{
  "n_layer": 8,
  "d_model": 512,
  "n_head": 4,
  "n_kv_head": 4,
  "head_dim": 128,
  "d_mlp": 1024,
  "vocab_size": 27653,
  "activation": "swiglu",
  "norm": "layernorm",
  "norm_place": "pre",
  "norm_eps": 1e-05,
  "positions": "learned+rope",
  "rope_base": 1000000.0,
  "rope_fraction": 0.25,
  "qk_norm": false,
  "attn_scale": 0.0884,
  "bias": "all",
  "tie_embeddings": true,
  "parallel_block": false,
  "init": "normal",
  "init_std_qkv": 0.0209,
  "init_std_o": 0.00523,
  "init_std_up": 0.0209,
  "init_std_down": 0.00523,
  "optimizer": "adamw",
  "lr": 0.00064,
  "beta1": 0.95,
  "beta2": 0.98,
  "weight_decay": 0.16,
  "lr_head": 0.00435,
  "warmup_steps": 333,
  "schedule": "cos",
  "final_lr_fraction": 0.1,
  "batch_tokens": [65536, 131072, 196608],
  "seq_len": 1024,
  "doc_mask": false,
  "train_tokens": 1040000000,
  "steps": 8877,
  "dataset": "wikipedia_en"
}
Each number is 50 + 15 x the weight over its row's rms, rounded and kept within 0 to 99. Layers, rows and columns count from 0. The size before them is the row's rms in percent of the matrix's.

# layer 3 attention output (transposed), 512x512, rms 0.0326, rows 175-202, columns 256-383
097:51 84 36 47 14 57 57 44 30 69 27 53 54 64 24 37 67 43 48 52 72 54 36 63 30 60 51 80 64 59 23 51 40 41 40 37 26 50 43 49 61 62 60 48 43 36 63 50 53 77 42 64 51 67 38 53 50 44 60 46 23 75 37 32 44 92 39 39 36 35 94 56 29 61 17 40 68 57 74 44 52 81 34 74 48 87 47 43 47 47 36 55 36 57 48 44 68 65 46 11 62 21 45 45 57 60 50 58 64 67 53 76 30 36 18 84 44 37 50 55 21 54 27 72 44 33 46 27
094:69 32 63 56 40 64 65 44 60 49 33 46 53 46 56 53 42 59 48 41 29 39 63 49 37 73 36 70 46 31 84 64 44 61 25 29 46 38 69 67 70 58 33 65 50 46 36 30 30 35 64 64 56 39 44 65 75 53 44 66 57 30 41 68 57 59 54 64 42 56 08 69 58 50 51 46 80 36 52 73 29 74 34 47 33 44 37 45 42 65 64 22 56 38 51 66 58 52 51 44 54 51 56 50 59 43 64 28 40 49 64 31 30 45 42 69 50 87 40 57 52 41 60 50 69 62 51 46
101:68 30 50 45 32 51 79 52 45 20 55 69 53 46 79 47 52 42 73 54 29 53 63 45 52 38 41 44 44 64 32 12 58 25 72 65 26 37 68 45 57 49 65 66 60 46 39 68 77 37 53 27 73 70 85 09 48 60 63 58 08 51 49 26 27 54 38 62 53 44 72 59 22 79 20 11 62 51 60 65 43 59 61 51 65 64 74 35 55 42 41 47 68 30 46 63 70 72 44 84 73 44 41 50 67 42 32 47 48 43 78 76 49 64 43 39 62 33 50 73 69 47 55 46 38 42 55 53
095:54 44 33 72 35 29 34 37 52 27 54 64 65 33 34 52 38 54 45 34 52 67 55 56 59 51 57 47 34 50 41 50 67 72 57 64 68 58 80 39 54 39 13 71 63 63 51 33 40 53 54 31 60 47 70 47 47 47 62 61 83 40 54 26 64 50 51 57 48 59 51 67 25 46 27 81 45 45 39 53 54 60 24 63 54 38 50 63 56 43 37 28 53 22 53 44 28 63 53 48 42 29 50 32 30 40 65 49 52 33 57 38 54 39 41 36 40 47 56 48 61 70 47 48 28 65 50 53
099:44 52 39 52 63 36 34 55 70 42 76 67 76 53 42 37 63 36 78 54 42 59 53 11 43 41 56 02 33 56 33 18 74 45 52 57 54 40 59 54 72 45 60 74 28 66 39 52 69 62 63 61 34 46 38 26 58 42 41 25 46 56 47 51 50 66 30 60 47 45 54 70 47 44 41 40 60 67 73 60 45 72 51 39 26 53 72 39 11 36 50 45 41 42 36 46 39 74 55 56 86 53 61 67 42 53 25 42 49 49 51 67 31 55 42 59 55 25 43 63 42 70 26 80 20 56 39 52
096:56 56 64 67 48 32 47 64 36 47 55 18 19 53 34 43 58 39 55 37 41 61 54 52 57 39 53 25 36 43 69 42 67 61 47 20 49 51 41 64 33 77 63 20 41 47 56 57 29 36 65 47 62 55 34 70 51 59 42 68 64 51 40 44 33 44 63 71 49 69 53 39 48 51 48 55 70 64 48 42 53 67 73 76 30 57 83 37 48 55 59 73 41 28 52 37 66 30 48 53 54 49 45 69 54 96 66 60 45 91 43 58 54 54 62 77 48 47 51 28 60 45 29 33 68 65 51 38
101:61 69 34 53 52 61 53 59 62 32 34 62 56 46 46 41 70 30 62 62 50 76 20 45 50 61 46 36 49 26 50 37 89 48 50 39 64 83 76 19 39 42 42 53 34 66 35 58 75 68 62 61 51 54 19 36 49 37 50 51 38 46 50 69 39 49 28 63 48 57 54 32 60 67 35 66 37 53 40 18 49 52 76 66 55 36 39 70 59 72 58 70 40 03 20 41 56 47 57 61 66 94 43 51 57 52 58 59 44 33 54 47 59 47 68 50 39 39 30 38 47 46 55 27 63 79 57 41
101:55 46 78 58 39 59 31 53 25 45 73 62 63 56 35 73 60 42 54 67 82 39 63 52 51 35 69 69 08 41 74 49 52 50 34 28 28 68 26 69 68 61 35 32 45 39 55 52 35 42 28 42 40 40 75 37 69 67 41 45 77 74 35 58 46 48 35 51 61 33 40 39 49 58 51 48 50 77 43 19 71 60 46 26 12 42 60 34 79 57 55 21 45 59 69 72 43 60 52 46 41 42 37 34 47 69 67 38 69 49 29 50 54 79 63 41 54 40 37 62 60 36 44 37 19 72 51 49
105:34 43 40 41 71 73 27 51 48 44 44 48 55 66 51 53 48 59 67 38 72 55 62 16 51 19 49 54 58 42 50 71 30 85 51 55 56 58 37 51 34 32 64 33 42 64 44 71 46 55 56 55 36 27 50 32 39 45 90 18 85 49 66 71 57 42 51 64 55 57 44 26 65 36 73 92 35 51 48 44 51 46 30 47 60 63 46 36 50 57 62 51 48 41 45 63 48 44 43 50 41 44 57 65 34 57 34 48 50 37 44 67 53 41 45 67 34 37 29 47 29 60 53 52 50 42 50 41
097:53 37 37 76 35 01 48 57 47 90 26 43 66 76 51 74 42 49 23 59 67 52 31 70 41 60 58 77 52 70 74 90 52 31 37 24 54 61 32 68 32 51 49 67 21 46 56 38 60 59 48 79 56 65 37 78 38 36 32 57 62 32 43 38 79 49 47 49 45 46 69 37 25 34 47 45 27 53 57 30 43 55 39 51 39 19 32 61 29 42 59 54 56 13 80 22 61 50 61 39 54 66 51 50 62 50 43 48 55 62 37 33 70 39 32 58 55 38 60 34 45 57 40 56 62 71 57 42
098:43 66 62 62 46 41 33 49 45 43 48 45 47 23 65 56 72 66 35 45 57 28 40 43 60 63 58 52 43 52 49 67 49 07 12 52 45 50 57 80 66 39 64 60 45 51 48 45 52 15 36 64 76 47 56 49 44 44 32 56 67 51 43 59 68 37 65 56 56 54 33 47 78 11 43 32 18 33 58 66 50 15 70 59 51 45 41 67 28 58 63 73 25 60 49 62 56 40 64 53 38 60 85 52 59 61 66 50 63 34 55 70 50 39 38 45 48 36 32 41 49 68 67 40 34 55 54 49
102:37 30 58 41 53 28 54 62 39 22 35 71 57 42 65 40 70 38 40 20 51 51 73 68 76 38 47 31 15 45 61 27 60 51 62 39 51 51 47 31 43 71 69 56 65 66 44 38 42 29 51 77 75 46 63 42 65 46 35 63 53 17 51 42 55 40 27 40 72 54 28 63 50 55 40 47 55 39 48 43 41 55 54 50 54 48 56 28 76 59 54 41 66 49 59 60 24 55 50 46 40 57 43 33 49 40 46 45 70 68 49 30 49 61 67 46 34 55 57 33 66 52 47 39 53 84 55 47
096:80 49 54 63 74 38 24 47 48 49 20 05 54 42 44 50 54 64 43 41 50 51 55 60 32 62 22 46 50 18 54 71 48 49 25 37 60 39 50 60 72 55 34 46 70 53 65 39 51 64 62 39 48 83 37 59 37 48 56 61 47 47 48 64 47 92 73 36 35 62 51 26 84 58 28 48 45 57 35 36 54 42 63 61 55 34 34 59 40 48 61 92 39 36 83 40 77 46 48 54 42 52 47 59 58 58 54 54 35 58 44 67 62 28 76 66 58 41 52 35 56 77 49 64 57 30 55 48
105:65 60 23 40 61 39 53 54 40 75 86 52 70 48 28 56 31 53 53 61 36 49 16 59 57 51 67 61 90 62 43 47 68 45 59 51 30 55 66 69 55 69 27 45 24 51 46 38 59 56 55 37 40 25 42 20 43 58 65 46 38 33 44 53 44 45 22 59 22 50 66 61 49 55 59 34 45 50 59 72 49 58 47 93 53 68 68 61 32 53 35 47 51 54 41 55 48 73 60 44 64 88 46 46 35 48 67 66 72 52 54 51 71 62 44 56 61 36 49 35 08 61 61 76 55 54 46 54
096:44 52 56 49 68 72 54 68 30 49 84 58 56 42 68 79 67 46 44 64 36 55 65 62 63 34 44 73 71 44 34 60 65 50 56 50 26 25 65 36 40 65 39 46 41 44 49 51 57 47 55 62 66 40 64 43 51 48 54 41 58 32 41 45 59 22 54 52 58 15 54 66 79 48 42 32 18 35 76 77 59 34 79 43 39 61 36 63 42 48 20 61 64 69 49 57 48 58 52 29 49 65 62 71 44 61 43 65 45 57 65 68 69 43 15 62 84 42 73 91 28 63 70 47 53 80 69 30
098:25 44 30 70 23 57 56 46 48 29 34 62 49 66 51 41 71 29 58 34 51 63 53 21 51 33 36 34 35 65 36 83 40 60 50 53 68 73 32 44 48 38 58 70 47 53 59 49 68 69 46 69 46 67 55 64 63 82 56 33 81 42 35 44 30 64 48 42 81 63 58 41 45 38 55 63 47 33 58 39 32 57 45 44 49 21 39 56 47 54 28 73 59 24 52 50 34 45 51 44 30 38 38 54 55 45 41 66 59 59 56 41 70 74 60 36 60 33 46 44 51 32 35 22 38 19 45 57
102:51 66 39 30 34 35 55 71 58 63 67 59 56 84 44 70 65 58 66 40 54 46 40 15 51 33 59 51 39 75 70 50 42 47 23 31 32 55 39 60 67 52 50 28 50 73 56 55 39 30 62 49 40 40 41 60 47 73 62 44 40 64 62 41 39 34 73 41 67 51 57 54 50 42 37 57 65 42 60 59 53 63 62 73 46 71 67 30 67 28 27 51 39 45 44 73 27 32 53 33 63 34 67 40 45 67 30 41 32 37 52 67 43 53 38 61 46 59 27 48 53 34 55 82 32 33 39 68
100:58 33 67 66 50 46 45 20 18 58 80 57 61 46 63 64 53 46 31 77 57 75 39 56 64 62 44 52 44 60 25 64 16 55 56 63 51 36 50 40 29 60 42 57 70 31 58 64 74 36 35 41 38 67 73 39 42 27 39 50 63 42 45 48 45 51 61 59 56 36 56 28 27 47 66 28 55 41 66 63 46 33 26 41 41 25 39 74 30 52 53 68 80 54 51 53 40 54 60 38 48 69 47 61 69 29 38 49 48 49 29 45 81 49 32 46 61 69 51 66 20 67 55 49 66 67 37 46
101:54 64 28 15 45 59 72 84 52 56 54 41 47 39 61 65 53 58 52 78 44 49 44 33 64 45 63 50 49 24 21 29 69 25 35 74 51 67 58 48 60 54 39 53 41 53 59 44 79 50 51 48 65 51 72 49 51 64 78 48 42 52 38 11 42 37 60 55 52 36 29 60 47 77 54 55 22 61 71 49 67 55 87 52 67 51 60 69 39 45 28 20 47 47 79 39 52 68 40 41 68 67 77 43 41 45 29 54 71 37 78 59 42 16 40 66 68 38 44 57 69 44 44 71 39 72 48 64
093:41 71 18 46 65 74 31 37 64 55 20 67 64 62 58 54 67 46 33 62 66 63 45 39 50 47 42 45 77 39 28 45 61 48 51 48 91 62 39 26 49 41 54 55 33 65 42 70 59 71 29 65 51 59 33 54 31 49 49 50 67 44 43 51 39 47 33 23 28 47 30 58 44 41 51 60 60 21 60 39 30 77 28 93 37 53 37 68 44 49 57 51 54 06 42 60 45 46 57 52 58 68 69 84 52 71 51 58 34 44 23 56 48 33 20 61 51 57 67 57 60 43 35 40 52 39 36 52
102:54 61 30 44 36 45 48 84 60 51 65 47 58 39 57 33 55 44 57 35 49 61 37 55 74 64 39 48 60 46 29 46 46 27 73 63 30 59 83 09 44 21 43 38 60 23 70 60 75 65 61 45 62 48 38 58 61 39 51 71 48 45 42 32 29 71 44 50 38 46 37 56 24 58 26 68 56 52 48 92 40 49 56 74 38 28 50 50 42 49 45 36 66 29 55 50 47 42 40 40 65 45 61 42 71 40 61 55 51 43 73 47 36 61 44 77 63 51 64 42 24 43 58 48 54 41 48 29
093:60 59 41 49 74 54 50 44 43 68 82 45 62 36 44 33 52 54 78 47 53 31 53 30 65 38 45 48 47 25 74 67 73 72 51 60 49 55 47 63 49 50 20 61 55 31 69 55 61 28 39 48 79 56 49 67 57 58 60 53 51 44 47 38 50 30 60 43 22 47 39 33 51 36 58 45 37 42 46 48 62 54 49 62 26 00 62 62 55 59 43 46 29 32 15 68 21 44 29 42 51 42 45 40 64 46 42 59 57 53 36 40 37 70 79 39 57 60 70 57 33 48 62 48 29 28 62 63
095:60 76 57 46 99 25 47 48 51 41 57 80 42 59 62 27 28 40 31 51 41 55 57 61 36 45 41 73 40 55 44 23 86 45 64 57 51 53 57 34 47 59 44 32 67 34 45 56 53 50 59 62 39 72 56 35 57 47 61 59 33 33 55 35 40 42 60 54 44 24 30 26 42 89 54 56 56 51 49 56 55 32 61 50 50 48 63 53 54 40 33 31 42 23 37 74 49 69 55 50 64 78 55 63 37 40 14 33 51 45 56 31 33 40 42 49 51 55 38 44 59 49 42 49 54 67 43 42
102:50 60 47 47 69 55 63 45 57 74 68 49 40 64 35 44 33 72 55 37 50 41 36 39 68 31 44 69 63 58 54 26 67 03 65 38 15 48 16 79 48 55 55 60 37 81 52 49 55 64 62 39 44 28 53 48 61 71 56 79 34 22 77 62 40 19 12 48 42 42 57 52 54 61 43 25 60 66 71 57 57 50 88 44 66 59 75 33 47 38 53 35 42 90 48 45 39 66 59 53 56 43 38 57 39 60 59 37 60 51 59 61 30 42 69 60 32 54 27 49 53 45 48 48 48 17 30 53
096:55 64 32 53 66 58 49 56 54 42 19 44 44 55 24 48 54 47 52 63 67 65 34 76 40 54 56 56 67 12 24 49 42 36 73 58 67 86 49 30 54 50 37 70 83 41 62 62 63 83 85 35 40 35 39 46 63 60 73 51 47 43 59 21 51 48 45 54 23 25 50 42 65 63 62 44 50 34 46 70 39 46 51 34 61 33 41 53 51 86 77 13 64 58 34 59 65 49 62 47 64 81 55 71 66 66 38 46 52 41 54 55 37 41 29 69 66 88 51 32 52 57 68 50 52 47 27 36
092:52 71 43 56 28 77 76 59 55 61 78 56 65 48 39 62 61 32 37 69 39 56 43 38 40 66 75 54 68 55 58 22 54 64 80 65 28 63 54 46 53 40 36 59 39 25 40 39 48 79 55 37 47 42 71 40 43 42 23 42 73 60 50 63 22 55 32 78 50 48 71 59 31 59 75 52 52 46 58 42 46 32 46 57 61 57 38 63 24 35 35 34 47 46 51 42 49 60 65 54 50 73 37 42 47 35 42 43 62 44 64 61 74 59 21 44 59 31 28 77 58 50 42 51 29 82 46 65
099:31 34 62 44 57 45 47 35 58 47 32 39 68 54 59 70 37 64 46 47 47 25 52 63 46 33 47 61 46 28 66 67 53 66 51 25 62 42 78 39 54 40 24 37 36 16 20 41 45 49 79 49 54 47 47 67 45 61 37 34 34 73 50 48 65 30 40 61 27 50 60 59 36 64 60 30 50 53 46 46 27 32 24 36 24 33 60 41 49 72 42 40 41 32 30 67 49 33 29 60 56 38 42 56 49 57 42 64 46 70 41 44 55 71 28 28 55 64 47 74 76 28 47 37 33 28 41 66
102:08 57 43 53 56 32 75 54 46 45 60 51 55 55 41 81 51 53 22 65 73 26 52 71 48 59 42 61 35 32 50 57 22 58 49 48 41 66 31 76 53 40 54 54 54 35 79 39 54 53 48 33 42 66 44 58 33 51 60 52 52 50 52 36 44 48 58 55 66 30 81 29 58 53 61 54 39 47 37 68 76 27 49 12 65 47 48 36 85 40 36 70 57 88 51 58 54 40 82 57 63 79 42 45 61 45 45 33 44 64 50 49 86 42 51 25 52 65 54 78 63 50 52 56 42 29 49 42
# layer 3 attention value, 512x512, rms 0.033, rows 176-202, columns 256-383
093:72 47 42 37 46 53 74 32 44 20 35 57 74 56 65 50 41 55 45 50 47 60 50 50 46 74 18 55 65 37 91 49 46 97 27 50 42 56 43 36 48 62 34 46 46 47 56 36 34 67 76 74 40 52 41 65 64 47 20 46 46 54 50 84 75 55 58 52 44 41 31 81 54 36 60 22 81 39 56 78 57 58 16 34 53 44 61 65 46 61 67 21 48 53 57 44 48 41 35 27 71 45 65 60 55 47 54 30 40 56 47 21 47 55 38 59 59 79 48 32 59 48 80 28 79 62 38 41
098:74 36 50 40 37 66 80 60 30 26 55 21 62 66 77 44 60 39 63 51 32 39 55 66 59 48 39 44 44 58 30 50 50 56 57 42 50 61 70 59 57 55 47 37 83 30 63 49 96 50 50 13 43 46 68 25 64 56 55 53 34 32 32 29 45 52 42 45 67 60 70 53 32 48 39 26 63 56 49 83 53 52 67 42 83 73 64 31 52 37 56 48 66 50 78 58 77 53 63 63 53 33 26 56 33 26 47 50 59 54 36 61 36 45 20 55 56 58 55 56 73 53 60 51 49 59 53 43
094:58 21 50 79 57 10 52 34 65 52 43 90 79 41 59 58 23 41 43 17 42 66 68 83 53 51 54 47 37 76 38 52 56 41 64 47 60 53 79 48 51 31 46 45 60 61 50 17 47 28 32 28 68 44 61 62 52 45 54 53 35 42 26 54 72 41 40 67 39 29 36 47 28 34 54 67 33 49 37 48 50 67 58 48 47 64 39 87 62 51 46 44 56 53 37 45 30 47 56 31 43 18 36 29 59 35 51 49 52 36 22 58 49 21 59 32 26 61 48 52 60 47 48 39 15 53 35 44
096:36 35 45 71 36 35 61 75 50 34 43 66 64 48 61 39 10 36 72 70 55 59 58 26 25 41 37 24 63 50 38 37 88 30 44 50 47 45 53 29 60 65 57 46 18 62 56 66 84 43 81 46 48 33 42 35 79 51 41 40 43 56 75 35 54 56 44 53 72 48 59 44 35 35 54 55 58 61 70 57 25 56 49 55 15 47 48 37 35 49 41 60 33 52 20 41 14 48 43 51 86 62 61 62 46 41 30 55 56 42 30 59 34 64 43 87 48 54 64 60 55 59 05 58 41 35 20 59
092:62 45 49 84 56 53 55 61 28 56 47 39 16 46 81 53 51 37 61 46 25 63 42 41 53 65 41 43 48 52 75 49 57 39 40 41 55 48 38 58 61 69 52 47 29 65 45 35 54 34 68 49 64 39 62 57 42 49 60 48 60 76 52 50 38 58 53 54 40 78 48 39 39 39 54 56 74 46 59 45 61 47 77 55 28 55 65 38 55 52 56 79 33 51 65 10 68 56 41 50 48 53 41 63 47 73 63 80 49 77 61 40 49 34 53 54 36 51 47 39 53 44 51 28 80 64 50 63
097:45 66 38 40 64 69 39 76 68 55 55 39 22 51 53 63 56 35 68 47 45 82 27 43 45 42 58 49 46 40 44 39 66 37 25 69 85 48 82 46 57 33 52 45 40 49 58 52 83 48 64 85 40 48 25 43 42 28 41 54 70 47 43 52 48 52 56 51 36 56 54 44 42 49 43 68 31 32 39 50 58 23 76 73 70 43 43 67 42 68 60 75 50 52 38 51 48 34 63 28 48 84 40 58 42 09 54 38 55 16 40 57 51 46 53 53 27 44 41 57 42 51 36 52 47 71 27 57
099:56 44 57 55 63 67 37 51 28 34 56 67 69 24 42 43 47 30 47 55 56 52 68 34 45 28 66 47 37 32 79 46 42 59 23 31 36 46 38 49 71 52 53 41 22 40 28 37 24 63 34 39 65 32 73 33 83 87 55 48 33 51 43 51 56 58 28 46 80 26 66 56 50 55 43 25 34 81 26 51 57 42 44 46 00 58 51 49 39 69 35 20 38 59 63 65 45 54 56 33 61 51 31 57 55 74 64 52 52 50 41 40 45 54 60 36 33 61 56 61 57 31 49 40 17 65 48 42
103:42 39 90 36 70 61 11 26 45 33 48 51 71 43 33 39 43 56 61 57 88 55 50 13 47 35 41 44 69 51 44 40 54 77 51 62 54 59 46 57 42 30 65 57 43 79 42 68 40 57 60 58 45 45 53 49 23 75 84 36 53 59 71 53 42 51 41 60 39 65 40 26 68 55 55 82 31 47 49 28 46 49 29 49 64 75 64 37 39 52 51 64 30 59 59 56 44 35 31 63 11 39 53 56 44 41 72 66 51 30 73 55 51 37 52 68 40 36 56 41 08 55 28 57 49 49 32 38
094:68 20 41 59 34 24 67 81 56 72 66 45 56 52 41 63 39 56 23 64 48 35 42 44 52 57 57 35 46 91 71 41 79 66 34 44 32 50 41 50 47 50 65 58 31 35 75 52 63 63 42 79 59 60 34 49 31 31 19 46 67 58 51 49 42 78 58 45 32 40 67 53 16 61 50 28 28 51 58 10 58 57 17 65 63 45 39 38 65 43 88 56 46 54 71 37 36 50 62 43 40 81 62 29 60 47 41 17 39 57 48 27 52 38 42 47 74 41 55 52 26 57 55 34 73 48 44 41
094:36 64 71 68 33 62 49 58 38 58 67 49 77 70 70 50 84 37 19 65 69 53 55 52 63 43 37 49 52 15 47 54 44 50 14 29 23 48 61 40 38 43 76 51 54 75 55 48 43 43 58 36 65 73 30 56 45 52 50 57 65 70 63 54 72 37 53 49 59 49 26 52 75 38 38 31 41 30 64 77 45 27 54 54 40 48 57 64 53 55 50 77 34 34 55 36 57 38 77 26 56 46 95 54 42 44 44 61 62 45 53 63 45 60 52 61 59 57 46 45 77 58 56 22 42 56 53 71
096:44 39 44 61 49 33 67 72 54 53 50 62 64 71 68 49 79 49 41 08 51 41 63 68 67 44 36 34 37 53 46 44 57 17 39 35 53 35 61 51 54 65 65 44 70 72 35 48 30 37 54 79 50 27 62 48 80 31 47 56 49 63 39 47 59 44 47 48 61 41 45 45 63 39 32 46 49 48 41 43 73 38 55 34 48 59 43 50 51 41 21 45 74 53 32 41 24 69 48 24 50 70 41 18 32 19 53 49 51 63 64 10 54 48 57 51 26 56 90 48 63 46 80 64 53 82 49 53
090:62 25 58 74 76 49 30 63 56 60 57 08 76 65 43 58 40 51 39 42 21 53 34 58 18 52 40 52 52 42 37 47 54 44 29 23 62 49 53 55 64 57 33 60 70 34 75 46 50 65 45 37 57 58 44 49 35 46 49 46 49 60 57 48 47 50 35 61 17 66 47 81 84 61 33 50 48 80 56 28 56 44 53 50 77 55 38 66 43 77 59 56 26 49 68 41 80 52 43 61 53 80 44 59 63 77 45 50 55 39 50 65 57 10 62 65 45 48 51 33 48 62 34 22 54 46 46 44
100:87 49 48 44 56 28 43 31 47 52 46 36 61 29 39 53 19 58 52 63 46 62 42 74 28 59 82 50 58 37 27 49 33 53 40 54 39 48 46 65 32 72 51 40 31 37 43 45 53 50 50 27 44 38 32 53 48 37 78 61 55 40 50 47 27 48 47 40 32 67 65 55 41 49 52 35 60 29 77 46 38 59 35 45 45 62 67 57 48 55 18 63 41 39 36 76 45 75 59 66 64 64 63 49 58 53 45 45 60 56 46 63 58 50 44 58 56 48 47 42 31 50 46 40 51 26 61 58
094:56 47 57 41 55 57 44 72 40 74 52 35 59 52 20 63 73 52 43 76 44 50 35 69 82 43 44 63 38 45 41 45 71 55 41 62 21 50 55 45 56 74 52 44 18 43 49 38 42 53 69 52 64 61 72 39 34 51 45 59 57 62 53 40 45 17 47 24 43 05 31 34 87 60 46 63 50 53 50 87 49 40 56 53 39 66 53 58 41 37 37 37 76 57 47 87 58 54 54 55 74 63 69 71 48 63 52 73 57 61 40 99 59 54 27 63 43 53 60 60 40 54 59 65 65 61 69 62
092:29 66 27 34 47 46 67 34 26 43 50 37 41 54 55 49 70 25 68 34 32 72 41 50 71 46 36 48 25 78 43 59 58 69 43 26 67 54 42 50 55 39 60 61 56 46 73 37 74 42 25 87 55 73 52 28 45 59 76 50 33 75 46 39 39 69 54 38 99 45 62 50 35 48 47 62 51 50 45 43 47 50 54 44 53 39 41 34 49 63 28 68 46 56 50 53 39 32 50 50 52 55 64 65 35 28 52 34 51 66 53 33 55 45 50 20 52 38 42 57 41 29 37 40 57 51 24 44
098:50 77 37 35 36 32 38 58 51 59 59 28 21 55 47 55 76 48 58 29 45 45 62 33 56 49 67 49 69 82 65 46 52 64 40 58 16 39 52 63 66 43 44 43 68 66 66 68 63 45 60 48 62 63 40 78 16 51 50 46 59 34 53 62 43 37 54 37 43 51 48 58 70 36 46 50 64 42 50 67 58 45 65 45 34 66 53 40 46 33 41 40 25 65 62 52 30 53 34 59 58 27 66 30 32 42 44 25 57 53 59 58 46 71 46 57 54 62 32 51 61 52 51 44 34 51 31 60
094:70 31 46 60 57 43 50 20 32 50 46 64 59 20 61 63 60 59 30 68 74 63 45 68 60 71 45 53 48 59 54 47 35 57 33 70 50 59 55 59 36 59 40 45 56 18 32 64 60 36 53 22 43 49 65 33 29 44 26 36 55 32 43 41 58 55 42 51 54 24 58 47 39 73 57 19 41 36 55 74 54 31 07 40 34 21 39 72 58 67 47 49 91 63 57 66 55 62 75 54 58 56 45 67 54 55 53 40 38 50 38 59 66 63 31 55 66 69 58 62 08 53 67 59 55 60 36 50
099:57 77 41 35 41 37 60 97 53 38 46 59 14 32 42 32 73 27 57 67 32 48 77 47 70 42 49 42 57 40 20 45 67 41 34 74 55 50 67 46 44 47 50 46 37 74 67 52 54 38 35 55 68 39 51 33 54 25 69 42 57 37 60 47 48 25 59 21 48 49 06 44 40 56 53 46 58 62 43 53 57 81 97 69 53 36 55 33 29 45 47 30 86 53 65 69 52 64 48 26 63 70 52 32 44 16 45 27 62 47 42 48 37 35 38 65 53 13 57 55 75 51 40 52 28 56 46 67
090:34 82 45 62 61 61 58 22 51 54 54 45 68 37 36 50 48 45 36 45 36 54 32 36 37 64 31 47 59 59 53 51 74 18 46 55 87 46 34 40 31 59 49 65 50 50 60 84 65 78 63 57 49 48 29 57 32 86 64 60 54 65 64 38 35 45 46 11 67 38 06 54 19 31 47 51 65 00 43 46 48 55 36 42 41 67 56 42 44 64 55 28 46 55 56 60 45 40 33 50 26 45 39 61 43 69 54 57 62 31 87 47 46 40 55 60 46 55 48 47 57 48 12 52 61 61 16 29
100:49 45 37 34 49 46 43 59 53 26 53 50 48 52 49 21 32 32 50 42 53 83 56 62 68 81 44 52 49 35 44 64 56 61 77 40 15 53 59 50 23 29 49 50 80 21 49 45 66 51 65 48 49 26 40 47 67 57 73 55 52 52 35 31 35 54 53 81 51 51 51 72 38 46 37 63 58 68 53 86 31 45 61 61 33 50 56 58 61 41 37 24 55 49 44 46 53 38 48 33 55 52 78 48 75 52 51 86 62 31 43 51 41 78 29 54 54 57 47 36 43 47 52 41 60 45 71 47
088:61 33 29 51 46 36 46 52 62 62 45 41 58 29 26 43 75 74 91 52 46 45 36 26 70 39 55 60 59 31 50 69 66 56 36 48 50 31 43 47 52 65 52 59 45 43 57 32 54 48 35 42 75 62 71 52 55 49 46 52 51 76 39 37 41 22 46 40 10 38 29 73 49 46 53 50 26 41 53 45 65 51 43 45 22 16 46 46 65 55 45 61 00 43 19 60 54 40 46 82 80 29 48 49 63 50 53 58 63 21 27 27 50 68 60 31 63 40 69 69 51 42 58 37 21 38 39 54
091:34 57 40 64 78 33 30 42 47 44 39 60 34 61 37 36 60 40 19 46 42 59 53 46 34 41 74 58 57 60 52 50 70 71 67 64 44 55 44 60 39 65 45 49 81 21 26 68 52 55 58 53 26 68 69 52 36 79 23 52 43 35 55 37 56 46 41 60 19 46 34 73 51 61 53 64 53 35 61 37 63 59 54 42 60 58 55 44 67 56 61 37 43 49 44 59 49 48 61 72 56 61 44 69 34 51 47 33 51 30 44 16 30 54 54 65 51 52 49 53 89 53 58 59 70 66 42 38
096:74 59 67 58 58 76 55 38 63 67 46 35 23 44 41 53 45 43 56 51 72 41 50 50 72 29 50 56 63 55 34 46 35 43 44 48 14 48 24 54 44 55 25 44 21 71 76 53 49 78 34 39 58 52 23 61 51 42 69 61 45 55 52 51 43 14 40 38 36 52 99 39 38 48 40 11 60 83 67 54 35 43 69 27 46 57 61 47 40 49 44 49 26 54 55 41 26 43 42 32 52 59 60 63 47 70 56 35 50 46 60 72 38 61 60 49 35 57 36 52 65 42 44 52 26 23 28 68
093:62 68 49 48 59 60 48 45 46 45 38 47 51 58 37 08 63 45 53 63 72 76 56 99 40 81 58 37 61 05 23 50 37 41 68 60 53 56 42 49 47 49 57 49 96 29 47 61 74 67 64 25 47 25 66 63 87 51 60 60 38 36 33 19 37 40 39 31 28 25 87 64 71 61 50 47 56 31 39 44 39 58 55 48 73 44 56 48 69 91 57 28 71 34 29 45 80 41 40 31 58 65 74 74 66 34 49 57 52 42 80 43 53 32 49 75 67 50 50 31 49 37 74 47 54 52 19 62
090:61 65 29 59 47 71 60 40 67 31 44 20 54 30 29 61 44 62 74 49 51 56 32 58 32 66 49 48 50 57 35 42 46 58 53 56 39 46 62 43 30 53 56 41 57 11 38 22 43 52 75 49 48 69 82 42 57 35 44 62 41 52 34 40 24 24 42 68 68 44 66 55 00 46 65 72 36 66 34 35 51 45 55 52 56 43 44 49 28 46 16 39 68 37 33 65 57 39 27 36 36 58 45 52 59 21 64 63 72 44 45 83 39 58 26 61 34 18 32 47 80 45 54 49 14 43 53 50
096:40 28 61 51 56 44 39 53 64 27 38 29 69 64 88 87 25 83 39 46 59 27 54 62 52 37 40 48 56 30 71 47 64 56 64 06 61 52 47 48 67 60 28 47 46 39 36 39 64 60 83 39 43 50 39 42 50 46 27 55 58 67 37 52 49 74 50 64 35 37 67 55 26 51 43 19 35 45 40 40 38 42 18 40 30 41 44 25 61 59 50 53 45 56 45 51 33 34 51 74 39 33 57 54 51 49 38 64 55 41 39 09 48 71 36 49 57 54 38 53 74 57 46 25 63 19 58 60
096:16 67 46 25 72 20 73 58 59 49 56 39 60 58 41 79 71 60 40 65 72 22 42 75 53 74 58 55 67 45 53 53 41 68 71 70 31 60 18 59 49 18 38 41 56 48 56 52 45 51 38 57 39 55 66 48 34 63 61 41 36 11 59 24 50 73 54 43 81 20 69 46 63 51 46 53 45 38 34 46 41 42 46 47 80 35 48 29 51 44 26 70 40 49 28 63 51 64 92 63 60 91 64 54 39 50 60 59 48 96 26 66 67 44 37 27 40 43 34 58 58 44 74 50 49 38 69 35